config = dict(
    num_hidden_layers=17,
    hidden_size=128,
    num_attention_heads=3,
    num_key_value_heads=3,
    head_dim=32,
    intermediate_size=512,
    vocab_size=3040,
    hidden_act='swiglu',
    norm='rmsnorm',
    norm_place='pre',
    norm_eps=1e-05,
    positions='rope',
    rope_theta=10000.0,
    rope_fraction=1.0,
    qk_norm=False,
    attn_scale=0.177,
    bias='none',
    tie_word_embeddings=False,
    parallel_block=False,
    init='normal',
    init_std_qkv=0.0427,
    init_std_o=0.00845,
    init_std_up=0.0427,
    init_std_down=0.00366,
    optimizer='muon_variant',
    learning_rate=0.00406,
    lr_mult_o=4.0,
    lr_mult_down=2.0,
    beta1=0.9,
    lr_head=0.00826,
    max_grad_norm=1.0,
    warmup_steps=200,
    schedule='wsd',
    decay_fraction=0.74,
    decay_shape='linear',
    final_lr_fraction=0.02,
    batch_tokens=65536,
    max_seq_len=256,
    doc_mask=True,
    train_tokens=279300000,
    max_steps=4262,
    dataset='wikipedia_en',
)
Each number is 128 + 24 x the weight over its row's rms, rounded and kept within 0 to 255. Layers, rows and columns count from 0. Numbers have three digits each. The size before them is the row's rms in percent of the matrix's.

# layer 10 MLP up, 512x128, rms 0.111, rows 219-290, columns 0-63
099:144114097130157058159113117093113139133097135176185145134126088119176171125173109159087115153114153123113132109137146155086097137106089144138131143157120125118127116138154094104138159138120166
104:119106137125135140121156144119116121132090128170154089119074133090081085138100139110113099092152104122117141118119103124108130109151113137133099103098158146104158113144129133141141132112078123
093:126111089114128147122124157167127113089139157113155105132094144136102143139147061164112125133109113152130171132153132162134125125159124162153099115102129111134132144137110112104108146145158131
096:118114127153134148129096102154187098127113142149132121162138171111164117109174144128177124112082150109156089076130124124141109118128100135166112144129120142141097140196141135148123136155124108
087:132161099082176105143155139125133133129136143137115080183131085120079153111153105141144155119113089095107146137134130153131178114113158161133115126128109116146123126163092105100095148139145160
108:103140120129125133129143111195154113137156135126070141128136146127147141128169111110184135130107151103155131146114119096157118152121160093112132083165148084153114167068105160131140133123130130
094:121130097162131161158165137147126092130097087146119139135110154120136135144142089125179156105093105133142159097127119161102107111109110143111142099119110134128170147096141214120145099119111139
094:104134137159145140129127102125144130140108115109138082114105140146142109144136149102140142107128120076105165082124136114116154106139169059135072113100159097121146120141104156118145131150081092
105:085093155135107138147089169117169152142130105128110161131146158091157103142139122157100121139078113173128122087135175161175121150086111125151131104122127168120116131181160188145151124139153112
107:114110138140130157141168125142100098119163146114115136134161121066152133113133109118117151140129125094140121143136111161120147119156158144153134102120144113124105075152143140141165157119100132
095:123156136109123098125126119114141110160091085162105119092108113105132160136160128121096132126164097128140134132136128166121159131111113157094143107132125089146116119124164118109165056147131142
103:158132148133118174171097132152111125151118145130136107092142116122156139120133154079133138127100127130134107166144165150133121143122101114127129146140134106174121124096116107103141115132122146
109:128144094125111157128133129036128122143135076096172138103118144119119166106132101147115167147131135119124155106140130147161116080161130139128155113133140114114162134146111113167160122126076169
101:135147172108136171134136167138115156187114140099141109116097142118109090098142120105123161136106123102136149099102141142112121176149129102086085172125142071160148134131150113141107128154133111
099:067098169135148157123128109108114135157124138103107135075116089140115135132129127148147100099145088139143139123120135127116161151100137101107147180120161121124153115110123116119086115142137164
096:107136098150108147127123155111118125139102132196146158158128137124137081101129124175102141065116148113118170131116100110092060148118103125177146138138153104116116142138116125088147169096143105
096:154139157124133147108128099144089154119114109114168117115189125089186140156128142105100140162120118145085147107144131109152140166159115143129163107088135157155151159164158111147148100136137157
108:103121090120162126126115177114136093151096103108130169168125153086129074144119113143121156114131121135184142154156111139146108094166155149108133145163113118112135130167140120104119140135109136
093:128138156130122165136118120171143146113133159115103141153137113154133067096135105101128163136114145108125164154117144116149159131078106109157110134088125137093130143097130130104135136116101142
102:143155118120117089126114150135159129111118167134113116078106114159140115082145124129115093094111123116129129096139096128154162120118125119178100101140088126128145104115127122147136145128112078
108:112155089147108115151111121091154116144140118135166152109107120138185131126124117162113096141157112115113142150124109118094091107140145128100125178103155132135117143143155144088114158164120074
096:131096141171119106139145080111130109164139154106122060096092136158136114179152137116117130128151155127085129147129081145156129118140096130123111163122103165085085126158111097188154119163127125
113:142131143110108110144081150123144130125129083114141115111131151160147118154143112098162080077154143153118109137145138147122131140151083154124144168116172132084144126067101179156134191160130136
099:125133139112117151118144126116173147113082129130144143091119143141118145171106165114167133165120140104139126105141123120152136136125135157208137090150133117115130139103096149098167168111123168
104:135137125129098183109164143126137142115117120105079098136112132155175141133142158121093140087109118114086136093132127105098144140125126112082091110135145088160122105107137152123153150113090103
097:122124136088161129091092159131117144142160146151151141167156121152133144105101105114115134171128124129126154119118131135145145149100090113128112113087090097123163129132164109167166091142162152
097:128114170177124111152123142121164132111075145135122134162188185117115098122127116135156108147104111137125158141139138109151119119152107111160108169100139138136110134110117161087130127107133175
100:087111098153133141143088123146130139146084132047150154111061126106113129114126170117145140084128134121126117114131110117154115130115112119150069107131119114158113138144117108129157159155138142
098:131133149119082135134141132131123143112107126112133176086100130090110092104101076149137096142120114101126108121102129168139170136144127175141132196112132150120100111086104107134145137190131117
093:107146096152161145121136130166094123102166132090128090099101123125137153098106101127110146105130085181121118163158151112124158153118131148123133129139141129098164106164095115072120136156100123
095:139111086103118113116105148076109137106108077120117160142121149085132133160118144127134123100100143153124133147118108101181149137117080156121116087094122120128105123117142117127145119100158115
091:126149140148189129145098081089142101115092130135164109120111129183141162116143097120140134115120162133159183101115125129088165133168094101126132113108112125141131133149100104153100163151132133
106:178134093131119149102154141116125100144095128118104077165138157139147102105114075164100090129129109152125177119094154129153120135131114118131126134097122188122133113112096078147146140125108169
093:156118135115114090132105163113125087146113143112120093137117174118135113106127085168135106117144135131116119173157099124131110128130126166105176110151111165106090186134130128060139108125117125
103:143114092098124143107138152134122103146098153087110134132143096155104134102080137126141122141113143162143129083093111139132142126172121120097154096156150128102125141115108131137141129075136149
098:167149126158132106125134135146144112111137152146100162103154134144155119069142166169146147111063168124129147075172107122116119123121099115128131132162089101079117130154162095123116135090124149
095:148133123117129140156114197111141108123119142091133146116099124101126152127140123129151128149129051139141132130139077100100094146106145131123154176101164140176145120122166129123108165112131157
088:120117124132076178127113118126116145109116138106082124135141172132110185139157108139158189115164153116133140160143150152149129130152111133091152117109116167069136135097113173093104135103125133
088:103137129108134126141120139135134160136112088115150167131126093165124134107145134079157117135164075095140111131107111153126104141148138147108126123137148129102092153155108112128123134123112152
094:139171129112156137094136154123095151108105120097101110140192112156099133103138098143155142106184121126154186138145104106122185110179130131117071111070160105095140138142106134123169134119149121
104:104156133080132146168124155150174158124131114147134152100124130153158101106113101114134119112126086115103076149117142178142137166099102126121152100118136099138142114126120133107145127135126134
100:159108158121100162129114129119129122162099107080114119146131110128151105182203115123122095096125124163153092121085117118099075110119139144087138106151136120146121146116147139143086099124116111
096:118118115157100115154092142131124107117104129146114140150124149143193104119149122179118147139115120110109148108139094040108099134089120128121128104126133088117144149126110160114118138117082128
110:121173096142107163113174134099159114084116094102102121089161109102117143087101103111135103107128154102146110118129151128162128133161129170114074165127114110124171115123109159122095110133155121
100:119113103158096142108169154082136097151094172145149179123116099138140082146122154133159153174164126090165123125127147136141143106138154094163135075135074096117078113108121097144130124087144121
095:152125119105147123123087110125124133144137177121108112131127117119088131134091121165130111140078123144093118088108122122138108139114109147104175141167095126159101139110108150098114120156126105
093:145088170118155130124142130140115148113111138102104119112139147127095136110098128130117106110116145148152122105114167068152127164108136095123105164126142095108150143146126118107105153126111103
110:143152111126145087102128133184149100146152126138136148153161124160127128150185148127179141108085099110114103122121146102160114149172159143097153101115097120144130071156143122116127194115151126
094:126136146145137138131091154127118144117084101091102113115136134115073100154148141130103150145112142135121115115121117181079095121125155116086110101167146099140083091146169147160137141106097123
096:121071128108131096136099148111121164148134131136105096094096086151171154120114136090110160126102145136101122133154187076143137111073133099131131095099133093136084131108126134143120125119130107
088:151124164100157146090089119120140130178127143156141141093142176086131088145133119098141098146120121096123123116112137112135129134128133123139130111131114121123143110087119147132174132131134129
101:120141107172107111105098099132182118143120079127131130088145102104136111152089158152125117110202109121144101130127110155132095106092117107107120140111098098097121147147119093125137126154080126
106:167113153127125123127135145126164114137129123117085132109113065108144108144094137099129117152130117116138118152140143179113113109146102083158136151144107109139117073142136151132125090115105107
097:147133085105077117105152151099126133119140144116145119118060151153148177159167096123113109110093164143162130154156093130138167099113106150141121101107106137137153103125140157096125124128156104
102:140129149162119152127135146166104132151115118146142149116120102117132113132113121144137139101134103108072158181122136132078121150162112105097067113140114113133149099131139116120114107145144189
103:139129096080097102109114160109105085134133142099106108157107112142108169163157118128119120177118117114103159135144101117149107105152164144120129115130084080126140120158103089100174161131106122
097:148157098109111138127104124124089149141138156133110099110153115125161114135121117153106108099106134140148153155107097117182157114146094125126115164130126124094161128133180136115090123157147116
111:140145102138124107124148135149156116093147123141090135134084143147142117130133142177127134144092156125083116115138133103134105082109123125106068158138140123119163106129123127105094107145115102
104:173149114135130147159134102173121160157122137092106115140146137161134066126103153139135135109160145140133106111141082127140116140126097119117162134136120152115141099068107151091123139087117169
093:127140173153157149115098135114169084113148083118118141106108128134106137119129101152179105135067144149088134159164107111134127146081135099146123139138070132101119154125118150127152100115156155
107:107123153123120116145130110159111131108083108130119125135153118133165090146186126106153159148124149118127101133128098104112138100156107122135161157168127129143126140156126158130110169156121085
097:170130131106137140121171104156115138094147184123148143124150105122145115104121132106114136133150142168094079106150115096089106144143123145147163132077166138102176100143156142133191155115136080
105:141097127088141147161101113119141128100119187126153124111167127092094106169114116130108123147139090087117141109135141081146111135130148157114086142136135161129112155111133063163170092152157148
102:134151166149117108116141149130097133144148127149141153159111102101107109153109128113065116145151136124150134140108149130118148085161134118127068156180146147147121119132101143152084090150108096
100:116151105106125184052118095143149115114102144117072159120112131090134130135115095148110144142129097127126097107149136110102127134119101147062132147167087107156107106140104122122133155136129186
094:129169146108122138132139139131134154166132112131162151167148113113111121120125145092101133113131089146145139124139130091144116169162173123136155141143095143124121165101134085120140132134134103
104:147116143115157105121122139160131128106129117163114120130143107180130118088149143151099139133119114134102143161135165114134133118099111107147135123149103100118106149145142123097131154168140135
109:080131111125158182122119124148117133098146146138129130121132116108125170073120130116092111110147140099142162140108135165131114144127118150067122116140104129111119118115148100122121099144163151
097:133137119103145133101132144124162104142118163152103121131126113157138145150137113141070149105180120133080126108120099096128101088134100089095103147150083112151149137113111101119141127170132115
101:119116138103112068107146132110118120133102148097148181137122129122096134162128171119144114143162177127136167145127148111112165113096110157160136162073127141094145098125115128130121104105151167
104:096118144149148134137108152110115120170118161157121157129177148129126129114141158115109162105125120121140146092122153094112117164130197131078112119138118106140155103113125159126138122118160105
102:138128127125103163129112114139100091140139148179164103135106164097139099117144089112119116151125117070146138111127122147149132116130078096132153173172127154135112122156148125116129096171134106
# layer 10 MLP down (transposed), 512x128, rms 0.197, rows 219-289, columns 0-63
095:113096144111114160134157116090140120109128121122086138136127143164079106167125132152148106162100174140159101098141140104090140075122128106101124149174095105118129110099131124114151136148127114
104:187165145135106142105143082153109127166139158129146159128142134093141118117158060108150087141125085128131158148144115115161137156128090114140164119169165148124093113120113135103098134111173095
094:139173118140123137162146123077153110132136120127120139110086098093145133164115126142131193123133124134118131116112151101117144168104104107127112120138092143136099116124128125119153107096137137
094:164116142111162145124140126123135162152127144094117084137145119120152159139172091163189169147122159148162135176115130120181129135138143103128137134144124140109175102166150141128100120111099118
087:124113103132097121093131105097169113127136094118110150117132144109146148134137140133098120128126080123112133093139112115094059139146120125137079115119100158144123127083142166143129112118146102
114:114105121102074120143184172096118163145174104096138140150115112122160091149161138125121114132135162146140083145110150182161115131096143136127154129121125098197112117124146153107132114126194175
099:140070144108138124104129086119131138124119161072133100103140108165098159113118150108129102117153133085159091136131132101132120109112167082151093138133132156157097138105146106118172121157159109
097:099144136147115120113149121161156130119123151166161165123142135145114132103073142113111169126158147161117108171144146137124080130131069172131168104127102132114161086128111109136166140100153130
102:159119118067138119160115122100139144153073137134121108097111157119141113153157133176136097136118115172111105128150140191083097136088137114120127114130113119182125139147149101148119105124122158
108:119150082097166136122100079118086148111164112154134089152151142107134125125094160149132159171103146136097164135158134096123132168101074115109130123088146124126118128090115119138107089096107099
101:094074146191121123118135123126143120085156138102122127128169147135133111123085092119158108155163098075140117141139140130180116092148101180123105176150165162149133124178161131094169158126150117
106:153117163094128170148129090190111140129127159134106120168119125140179143175139141110107127179142119099144130165129160091137125145133122179137132133147143112176138122121144135157138132109135113
105:121107082103087106117146077182156148129140145107109121096128149138117127158160079147114109076099121087127143092112101142141151122145118147153112128175175138125116145137158179118136117138091113
100:076144145152149141137137169174161108114119158157097115166119081131141151156123117090126158132107062119097114133143097159139139169127140115130137180178102119135142129162147116103153151163118117
098:152157128117156090101155156196114123139139137108136135119109142149176137126153126139146099104125160142116108106120172137073102145125138121107165136113147142137121132140113114139120125084141124
098:105120155137116154110152137128129130109107128096134117106091106115147123106106114184124107170115139107120121112120127104158169144159119151113045118151134173127093147123124147099125119143122109
099:105085137109107110124151136061162146131143158130088102156136103110118127124118086134136184184130113118142125157153119146175144098129130089150134110140120151182132169124141137143124100091162130
107:119142073134139153102121106109167115095118141117122102153123165130113147145150140132130108173143152144113164114096154148180113091138155112146118117121135104104105171146133121081156117116109119
095:095105069124139138130134147164050158133142109136151140147122133092105154130111078110117132139081126119149099121112172121144163122140144125107108130117118132133140126166127111131112119105123126
105:157151116120105152109160134119163160118177100141097123112162055104149115130137122158095139152139140116131126098142134118128136131136140136084159092152133133141133125142118125140120099107103132
112:142112102117117112136121100128141126169130181105118096126117126140123115136109139169124115140127178128132161126120153140119137123123145127077115137114162172116112139103116147107148200158117109
101:159138147169128131154106094109098135144139133160159125135142124086145119150105135148079111151140168125129126142151087144155118169123133163143148148165142133169116139090102105153073151127179075
115:132144093160123123150103128110137127157156147082098117154138130119118119134115126090160138159131127126127134153159165170122126157149123126103122069126132132147128110149118161152125147166174155
100:124131143140113132100192111109136096134140120109120099072134168129130156146128134136143089115144108113138145105112137128162120075138094162179099127134108149142110132140148171094125138107166149
102:140113156105100092117151100106184123148130150131142107117115093116142119108111121154165159156096142155161100114118083137141133140121160127175147107156153114140116145128141150100144146103125109
096:143140135163123170156137097139099111136106125067157131120115139152114131099082122094097125070153102125123080113116101108100127137127106131161112159112090151145118106130122170092116123170148146
099:105112156128115145138101149154103123138089173121102154146148148132121133134171120181129166130136143155153117106116115141141167118153091165134105142134137130152107102134123161106110122103132081
094:124096136146131158123143122116126173156143102138133172171122126118124146089147106169148085133143124111140136087131112160090138108171115114145120138138130145155158161131126157143148104079123158
091:103112108129111142135119135165170143140173082116140112130130086118126132159129106117085117137120085124167139155137137115184138082105116135126153184119108105116118159113103078097121120072156155
093:147089122111133155119156106165124154120080138149126146138134133161138121136141118079128076130160132108132118111110100133147152118148153152162136133113131110121123191128125130163132149103133154
098:133129125156090124146164098081136126135108116114116103107131124098143130118114155082119135098108128135095129117120142151127075133129143125085127139120141107085117128102121160157137123123118158
098:122125110111130184172137135133113130157111103132115163125122127150080167162149145093137113143137138142123118161143125139180190118130120143100172136121120112192130125096137145138138127160131147
107:104120121119169185096117118157134090133119147150095100132142153101153124109115133153127166161124152158107096149115107146127147149140107208112134117160089150115133099125126119115135143164137119
096:133120122120112118113148110149143173155131121113151138135143125140136119146094148093091138142114147095115126106150158153103173143143105129115106129108177095100125145145118125130135122112160130
101:138153153132099167108167101079139140132119090095123172141134133169116136113109117134174119094136128104097140137140121155138151106130138139101119085107157151126104116120097106113165139126102133
096:100141133147115120125122143106189126112121129101100140139073128103058143148128155114161064143077107125157121115140083172181107133112144128124129150069121127104140117065119108107143113150116151
099:127097127156116184126159183122124141148152149143143156138099122171142146144143106101120120116153135122113137116084110138114114151095137129154111173126139170169132137136180166125137110143161122
097:138110125130136101110116087137120133114126139114175126163135126132150115137129134102132109097134134138073149149168124143098125110115093129184141129147153084138118181134124105115091126155147111
091:140121168162110134159145148117129137126110125136142154108120123143137136145115135147124139094134155136127130072142100102091178146120134192108092158104105125100123123133130108148124127113158114
103:163160115133176115144169137128169145127142130089117120150124148171151140144125088132137134148139112136152129170116118116115166155099125158111154176122113150132147137131106130079151144135128148
106:103154114096124116115131137139107144108142149089122112171103087161179091123152118118116088114103133133098149102152151140163112139121128135119128140122121122079140116119151123137110058129114087
098:141133131152145128157127127183128117139141087142138128148158148185149112064096107107105121171117142113126185139144127174125153130120135093117175114137126114133132145128101109121140146096177116
097:124149153094142132112138113121109159142139120132156117093112115092082096120144150104167114126139125116107139140106155142115164095156166134146125108113209101122095143169083134113127108148115134
107:190131132141096141080159125127073107127088155117179107129154108140112108154119117121151120110123141136143112152101093106134137154080113109106100124108114135148133097104152123130146064164136151
104:128115135118142117126111110136143143148144124150148134100154164093075194120160113124094109074160105109141104154175147165092151097129149114092126147125085090142150098119135119129127133116111126
088:138121148138120142102147128057131143132137120112121106100140098185106126126115150090097116112142101132142137106110142137118118101132117114168148170107164175170066114156135126137092130186140162
099:121144087146162091106129154138142145157122129143125095100106076127123136143137119190083198146139139122136140130136102137101153116174129155132101155128140183094124142134117132130100125158156144
110:156100145179132101101132133111131138110118106122134103132163114171094050111146118118144113100150101147134139170137112144137188147145074146123162118122148116172198133092132126108136180126149114
098:188177123112135116125108129093153110103151149136103121139150117116120188140078161120108107104142170108120099126145169134141151127127115113129113155109123129160108121114108111149152114092117099
095:102081131125109126122120119119120097146121093129101143153123160105099124149147154143131161083100149136085143111146111089045153155124163117098162142112135109146144127127159132127118179168122128
090:120169099122130107141101108092121132104132093135156086141144101154149120099124117120166117109070133163131155135111122147069112101139107103106135151136157077092110111104148121101152136055100133
106:089156100153127124136095155113147140142166144109134119178106101095125176102105138136126120116135145142170118132117137143186119136166125136102125125119142160119152103149134170104112110156102127
103:132111162127165113135159145114151153142126146084135189117151129135126109142090111121130108127140108101138138118179154123138164116114098153125194137120175120065116127167152129096120151102087160
097:133117162150151121112121099159106130127112100109106121181116124116147104121133165117114151152137095173118184121102122144114138096206157146112123160119137129165093136099087102103113118114131147
095:128137114116121126116105099180085151138124116102128163142115146116114136159147135137169111131159136118100130131133067146115127111153067112156133049121122193134182127149143138163116159154141135
103:117131177130125106121126152164117160113162147170132079095131139134077120095100137128100113141146104149132115128081114112150138178122102122099141159127137105152135115156119143139103157152129136
099:110085120094104085112125164095104125143116093145140141098115073109106145150126099126155127165137132108104124139130128132142157149163152138126149115105138126116128116153137114072122121144154084
109:145117150110139112137123107147148092065122115187131110158146107118138152094110178140157143150130112150113119132159137100105091086118080103125111114145116117100153131151132118115161120170127123
103:127100159122172130137144096138102153135120126106174135118150076156106087112165178169146102075110133143095132141132119158096120093127087135165129108104137096127122146070136096117144118164101157
096:158133114156132128157109121139123094142134151113163130129139142151112135132109135083162117140117151163092119164142108120141128103112155132087160131126070134090127163151152125147146112128128163
107:110129156108112118103112148133145145104141144081096141119129133148131113140127113104133124110136119169115115139162132091109144114141093151152189142096169131156168155110155120124135135149214128
101:147142169147104157113102123146144088141146097132097114117142081142114165106146087142110120110125135152139120147144157127129143175114144150149133083116111191076105139135139095132131137154126141
103:169109119140112127137112130112116134136119141140140081120122153164176146128116124133120144145106144136165160093124126132123137098113089089110145048130122129122076156125112106079122115125079176
110:128137157139100137143130164147139135136096109159141157116136133157141127174092126125107146182149094151143101130068114142146097113145104100131135180110135136150111088133131137156102120159169141
102:107135137132136172154091127133130114143138102139118143166103147130134147166128195199169130091099154140138136121127128146127102138117155135184117096106133094156156138091162144116141122142127123
098:137122120171148148130136107126132145132131128135095126119143114136141140105125147148178113139108174128123088111207117153119161120137130104140103077086139140080141121138132121128132140107155152
101:106170145154145128137136104089131110126147118096121145159104156118152125125154127155133120160125156103154116090130139101132134169094137105090131139172171123172170142104071171145109165097155103
107:138111130181127156113151124181148141143125130150124121134130134108106139158110116151133102103128153147124142119144107145125106143175187140127143126163076121112135150117135120142187115124117082
098:108127163148133147134155151083102145178136142140118130111105113121127134141170163148184126171124145133161096139130108114135124173170120127143133128123103112162152120144191113108102146086143137
097:115120127130153125128112114128131084140150131148129139161153113089140113118131101126097148133142190125127156138090124159145122138112093146101144148138149117086091104089136116086083099132136104
103:126110111068135148156140136083146110125117173104110126112127136126110119091113115159124113159092120137116114100130147120111146152113134144129104165133173079169164134136177163162120127120182118
# layer 10 MLP gate, 512x128, rms 0.11, rows 220-290, columns 0-63
103:168124135110157119105177127115102078157092128105107123111156146120136161108111094129162121099110109147142110081077113125150127079111134111117158137168117165175145128133148150127117166144134070
094:139127145112121097121098092122112172088143119124147090151119106111142195153122161136114146132127104122141093120123167129151123157113107120127151118121119081151106159135155123134111125130128168
099:137093162112138171146107089132099122142135153108137147161141153096159100070129112191135137166146135135110136123136109172126153129105134153168140148134111161189135092149149099174109170139144127
086:142112138111121111139108145129157120150146116116103141111143133120099107137135116139129148091113125145113097110151112084159108185096098140166139111102161122106120120100126157170160135193135143
101:108144133111129111123133128073141090129201147122105115143164158159137119121132091135148096128125157134164131121072076121107108121085100108120154112136164128159133110129118126148112145133102133
100:169108162128125132134121108142121098129139159099146092089115140168116156139082154095146136112118118125117107100145121112153161118125145118166116111163127096144095139084130079123170099152165124
090:144149097111107110157130107101113143126139163180162111151119095107117124077114095119112132096151142139114077146127135103095137124117102140105152141111116129118119110125107127189159109097156115
107:087116133158135121106120136093128132160164107172105129103133090141126144166120096108112121128108150150144195102148134129125156126122120120147092119123169111139119137117148151108069145108107126
100:094140141117086116120073157164140126106107089149095112138122138112080149125117126117098125143127123177139118117133099174143147157118100133150118122112123121142176143088093123153080131149137123
098:109100115136143126106161135112126076145134139113124134173101140139124163097123142143147134142122100125163117159111149141166149143106142131066105134135146123129101117166134152141157114154156183
103:113131145115110158122158180129103082090095141125083102150132113176140135138166117130104161119125153107146128116050147147100121171110147129105120152150110106159159101069094130091140133105090109
105:150116125121117091167121113074145089157146113150109095110113168092089163107133135101130114095174123132189168096106097155110128153118097120094113138175125093135091129117131145141112115152126117
098:137131125127139102145130136110130145131139126147152117189141107157148119142131112129109120159141127084107117120142088166149101103134133150134156131149134171136101148119132126092172128127130142
100:138115125155123107127109139129140114131129125112105149145139129122134131150091110080122154146161113116116135138153083122186116098155117104085112116132121157150151068134093124104106146114075124
099:100125127101119154111145102171159092115118162111128089111136153097132107152086091132135121160129127157102168166142148118112146093133118144099124110132125185124110134142137104141116153161099111
103:146103118137134114080146121123110126175167104122089142110164155103155114142093167125108114174141131179151125088108157101094140116153144123075082136127112150161147120127143170106145094129108141
101:143139138134153118106105120112123099105108111102118097107094130145060112155141101137099139127146114165106126129160121095112137116129102124068165070128095109152114079097094116133158083170143089
097:128132104101134089145152110138129128135138111083089123160138136124125135126132092076099148101123137122118119113130127089143101109164155102121122118141136134162114115146122125080128140110120101
106:147110161149159105138133160116153133090117147109138128092125210155142123129098084117122137140128149125108124148122119152130116084124129109107148132142113097146162121115084125116106091141152114
101:132101141142115124174125133091103128115092161126117086126109145136163164147131142162091074114138155145144095118112156159086105153129140140146151153140085115127081136123114143148135118141139120
096:126102120098115129126142127104098094184143123161113113110125126126166120142128099110111092104109164122077135137117130112096091110080162117141160124124137158180094107125136144088128123123096122
097:163084159129135145144171134143131114086098189105128131172162103161140120131130144131123159091119119150118067128120132126089149131109125109126136110108105129142108138161155167116155131114099116
098:162097162100117132127106110128138123144125143144149153150077098139091158114153153148079130096122129113122119105143111126090097144058137108107157143169107092147158165126097112102125114140088092
102:148102153086115160122150115129086138103174153126174135150163115085118132065179146102118124114136091159118086129112101092168122123120118142114134162085128143176159117126076137121182121126107116
097:159175122143161153111117115123114105092115110142109148111121125105101147173146118083108104102140153124143144169116118103115133125080120110086145158154183132120141136084106120110138138181104131
101:093125151148092160127164167136143133127119166135137146161136101140105140144112125152099121116122115159136146126107148165171155132075125130134140109168126092150109094162139126124120140110130109
094:156104147155115164150126123134107117161140111150144110134081157113141128116126071127116085135166117111151132142135135132088160106136083074145121177159102063169154132132136147146157134085154117
096:158118102133189114128123134142140130135119131133165170167101109112104136113130142107064156121116103121130094123080130154175121154148120150132169092125089135136128127104094115112108106127126143
098:150111123130132100139110121159130120111144125121107146163125166116179133152120114141149134146136085103150095147136173101154112130105124098133151097131054129120101064119133172119167141127159107
094:118113126147093164129134101107149161155134138103098133106094103108171168093144149069108102120083112161126115113116152142129116121149142114114146152128131147130146135100132105167147155108104136
095:150077155118144119138140144127056104136146149141145132174103106139157097097132119145138177154094135113125150104106157169080149151153175122097085155097103126121151095131139172140168112145102084
090:132132121104141132174113129140136155099167166113156168104138163126097137183129106114129084119093133123158146080157115185148080112107091106131129137170096123169079143100146174123098182101134110
103:124141163142076143127141145153138139104132151146145143122127147116141106112085139089091100119127152127135114181069091146166121098147164151097132159099127130121121109129096113104134157096153155
097:178076129181136137123164152104090142118119173120098131178150095099150128124123143135135123106168143119124166136130099110111088139135101104086141153137092132152124152130111122112111120090139164
098:170107129108133109102094124147090097128094143141112135136116145123129136127072123173132105156130121126139200109138135130125113095151116080079149118142149127123120140085104129130119139137135154
100:117073159108121122111134164096101162139115146131134129125088097117124131144119100104106110124142149113157127148086109127123166139144132090156134124115137135165160124171190116128146118136160108
096:169089184112123149100132125120182124132156135117126126133128184142102125160124104126079106160134143117107145139121131154134103147117097116145141076128126123165126113117176140135183132118100177
093:173099108079159131105151128140125086124132151110132145117099140170104162168149151139141115121115112134123111138137140152106072097156152102158111119161107164131155095136142148135133100144140149
105:071131148163080153098122132128131139109110149117152122121102088130113139124111145162132106113127127132150140154112087099149116125099104137108144156137126070156104147114175149131125108103096107
092:136146099132137155166129141084196137129135181134122145159150143137173113107111123118121131122148096099150109112129096104153154120137116121107124124139144138169142096128080118095108111137142156
103:152127149138121150084127163144146102119098187157161117122123124101117114167117111106127148144098161136094151120102121117086146082141094151155104117131142127157159122134121119143123159120112138
098:131127132125127128103138155119129084165158176094130140136126137130103140136148093107150097108152081120140140121156177100144133105116100131158130104118135127136111123170130157154151150155110141
089:143110140127124152089132112121105151134105187136137176153124120153151127107139111112148098131122097154164169108093104116105151158084096153080128103105119152131146115135137149129147093133109130
101:137119192122161143122137102099139141113136134102096141207153117209103115090113141148113136112112153120153153109128137142134126146183174119111134101125137128131135150144112120093119125129125116
095:098124086159132087113156105129120109129094127119151180131130132102149158123078163088136117126118137136146157117127070146105147119184103116146146051149120155159130110120153133151151136145123149
098:182115124106148142148113156118096109074150129097168149165087115123137127127131142091158131133171122132090126116127136126120157142094120133129134125145120120126142127135092077119107118122095042
103:133107108134135152154151140115157084129140150148143147142121104108155154139117129103142128106099119092096175129080154170082147123124142141131123111165119150114072134188092099118118133137161163
097:156129176136177123150147094135174129113100122152124145164142134112145131133134146153102109132169106136106142141168113116105139156107123116162175125124124091139144111131155101111149105125162089
094:108097127140115141101132120132178124149163166096152105143136083133151128112134152123106143187106097119166147136101105175194135130113112178138098142117135140147130159147135105201150144150149126
093:128151136147121133129132155175135097113103170125117111101098094110108091145140143128106138087142138154154122119149130121158142116136160142134129119138109158183162164147090163116141120188116113
105:150104141098128122135130095088088129169107138118086136199101128130103142172088108151137175116122105144137113120128138152149145129088135114144147150144128147110144089110138169118131092156165158
103:172085147121120124124130120082165125103124146118121122148133122130126139143137104126117133070165135161155103124125087132153159119146130154142141116113126105131129139103116091138130121096139154
098:184126132124128118102128145126138108115131160107123145127090181160145142127099110129101110128140138146112123085121080148117183124136125149102148140106150136141135120096108106116186111119130129
100:099122154098137174152103101138098133139133119161113132137111086063142096122146127151166093099130112116125111126141079099138151155159108091113102143096155116132129102095165110070130100155119098
105:120088107141129101078094135111091126149143149139096140176097132080131133113143126145157111148080111115119159133117082120129084126124106136192106135109114078090116113156105113181165141102134149
103:152154134142153115121151122057110113133130091158148111160149149129096141117138162189134137116143112134101142139105094091132129106136139118133184154164125141139136099095128135090149130131113090
101:088125107133137092127136148129139156141171094132117128158155134122100132120135127147097130118098112175117066110086146110125124131119132138121146142128145089178106115062094116116113129116102120
105:128116150103105136126114130074106147126101074150149119175141129114117166097187147157168092150119093130131124165125158118129133188107152121134122110134135141138099116143103153143123104174146084
095:127150129166103096143125149093150119112147102144135138128110142132116177099114071131097147163075093092095132087141114138139114114121122133116111140153097137065115129162141126140166138145118154
101:140165129126123135131159112145109162145104136134137142122129105138156147114124141126134107147083133166154161123131149190155115134101167097170093128074124169115186127156093152094126140129107127
101:133144102131174157143161141129141132164109126089136160131154130118113135150122141124130130146121129116101113117160131157151090121133134090138144161121183137180175107148078131110137129092158084
104:110126156179114177117128166117109113141137118107121127189118104129126114092097140136104113113166096126052139137140113146130167112172137150141096145122105114101136098106136164160115134160134157
101:088107104157123123135191124067124053131125159116153102150078119182089187117142145119114093118106125134109162162111119083114148122159113135132147124151148140148129101113150103129153144146125123
102:093080163120147118150137094127081118125146122143137152136098148109130103107117125122126124099151147121141120149147125168159127134151148075141096093132095100116174110128109152128148095135085112
100:135116153128133137089111150161131116122120097130105086129094144123112131153086091106105111147162139130144143115088087067104115138131115135166132134134104177154156123093098118133128146116116150
101:177122151101143119135117162114092124144131126141134113183092149145117153124163141110105115110106125127149135155162102163144163107131110124110183131135156093163139093088134136138117109141159167
103:132106150118142154131118107120134124105118117113173135124141107113126143148068142090123107116115154119165111148133141077150087152120103048105127124106113130180123120170116130103129161136106156
102:171123102120156124153146157136082090121153172111146113116114175114102119136119119106114129160114137126121100166153121141140111144096129152123153142140122163102139114135110113096142115145170170
103:132136105122151137132122104114171103140135119138124108127120157131125114123075110098079091154139132128096152092124133136114106089107137145119116103150137127119098112073130114101093117147121120
103:128105152124118167149117093094108085127116151128121095123134157103125159181143144129140120146134091119148107175151115098165118131096121088123103135129114155155143159130112139138117084120102163
112:144110171126145089117104163087227142169134154126132144131112121118122151144142118106118109068142122109133089121125152116127108105134115127116127131116131125159109140132167099134124121160105115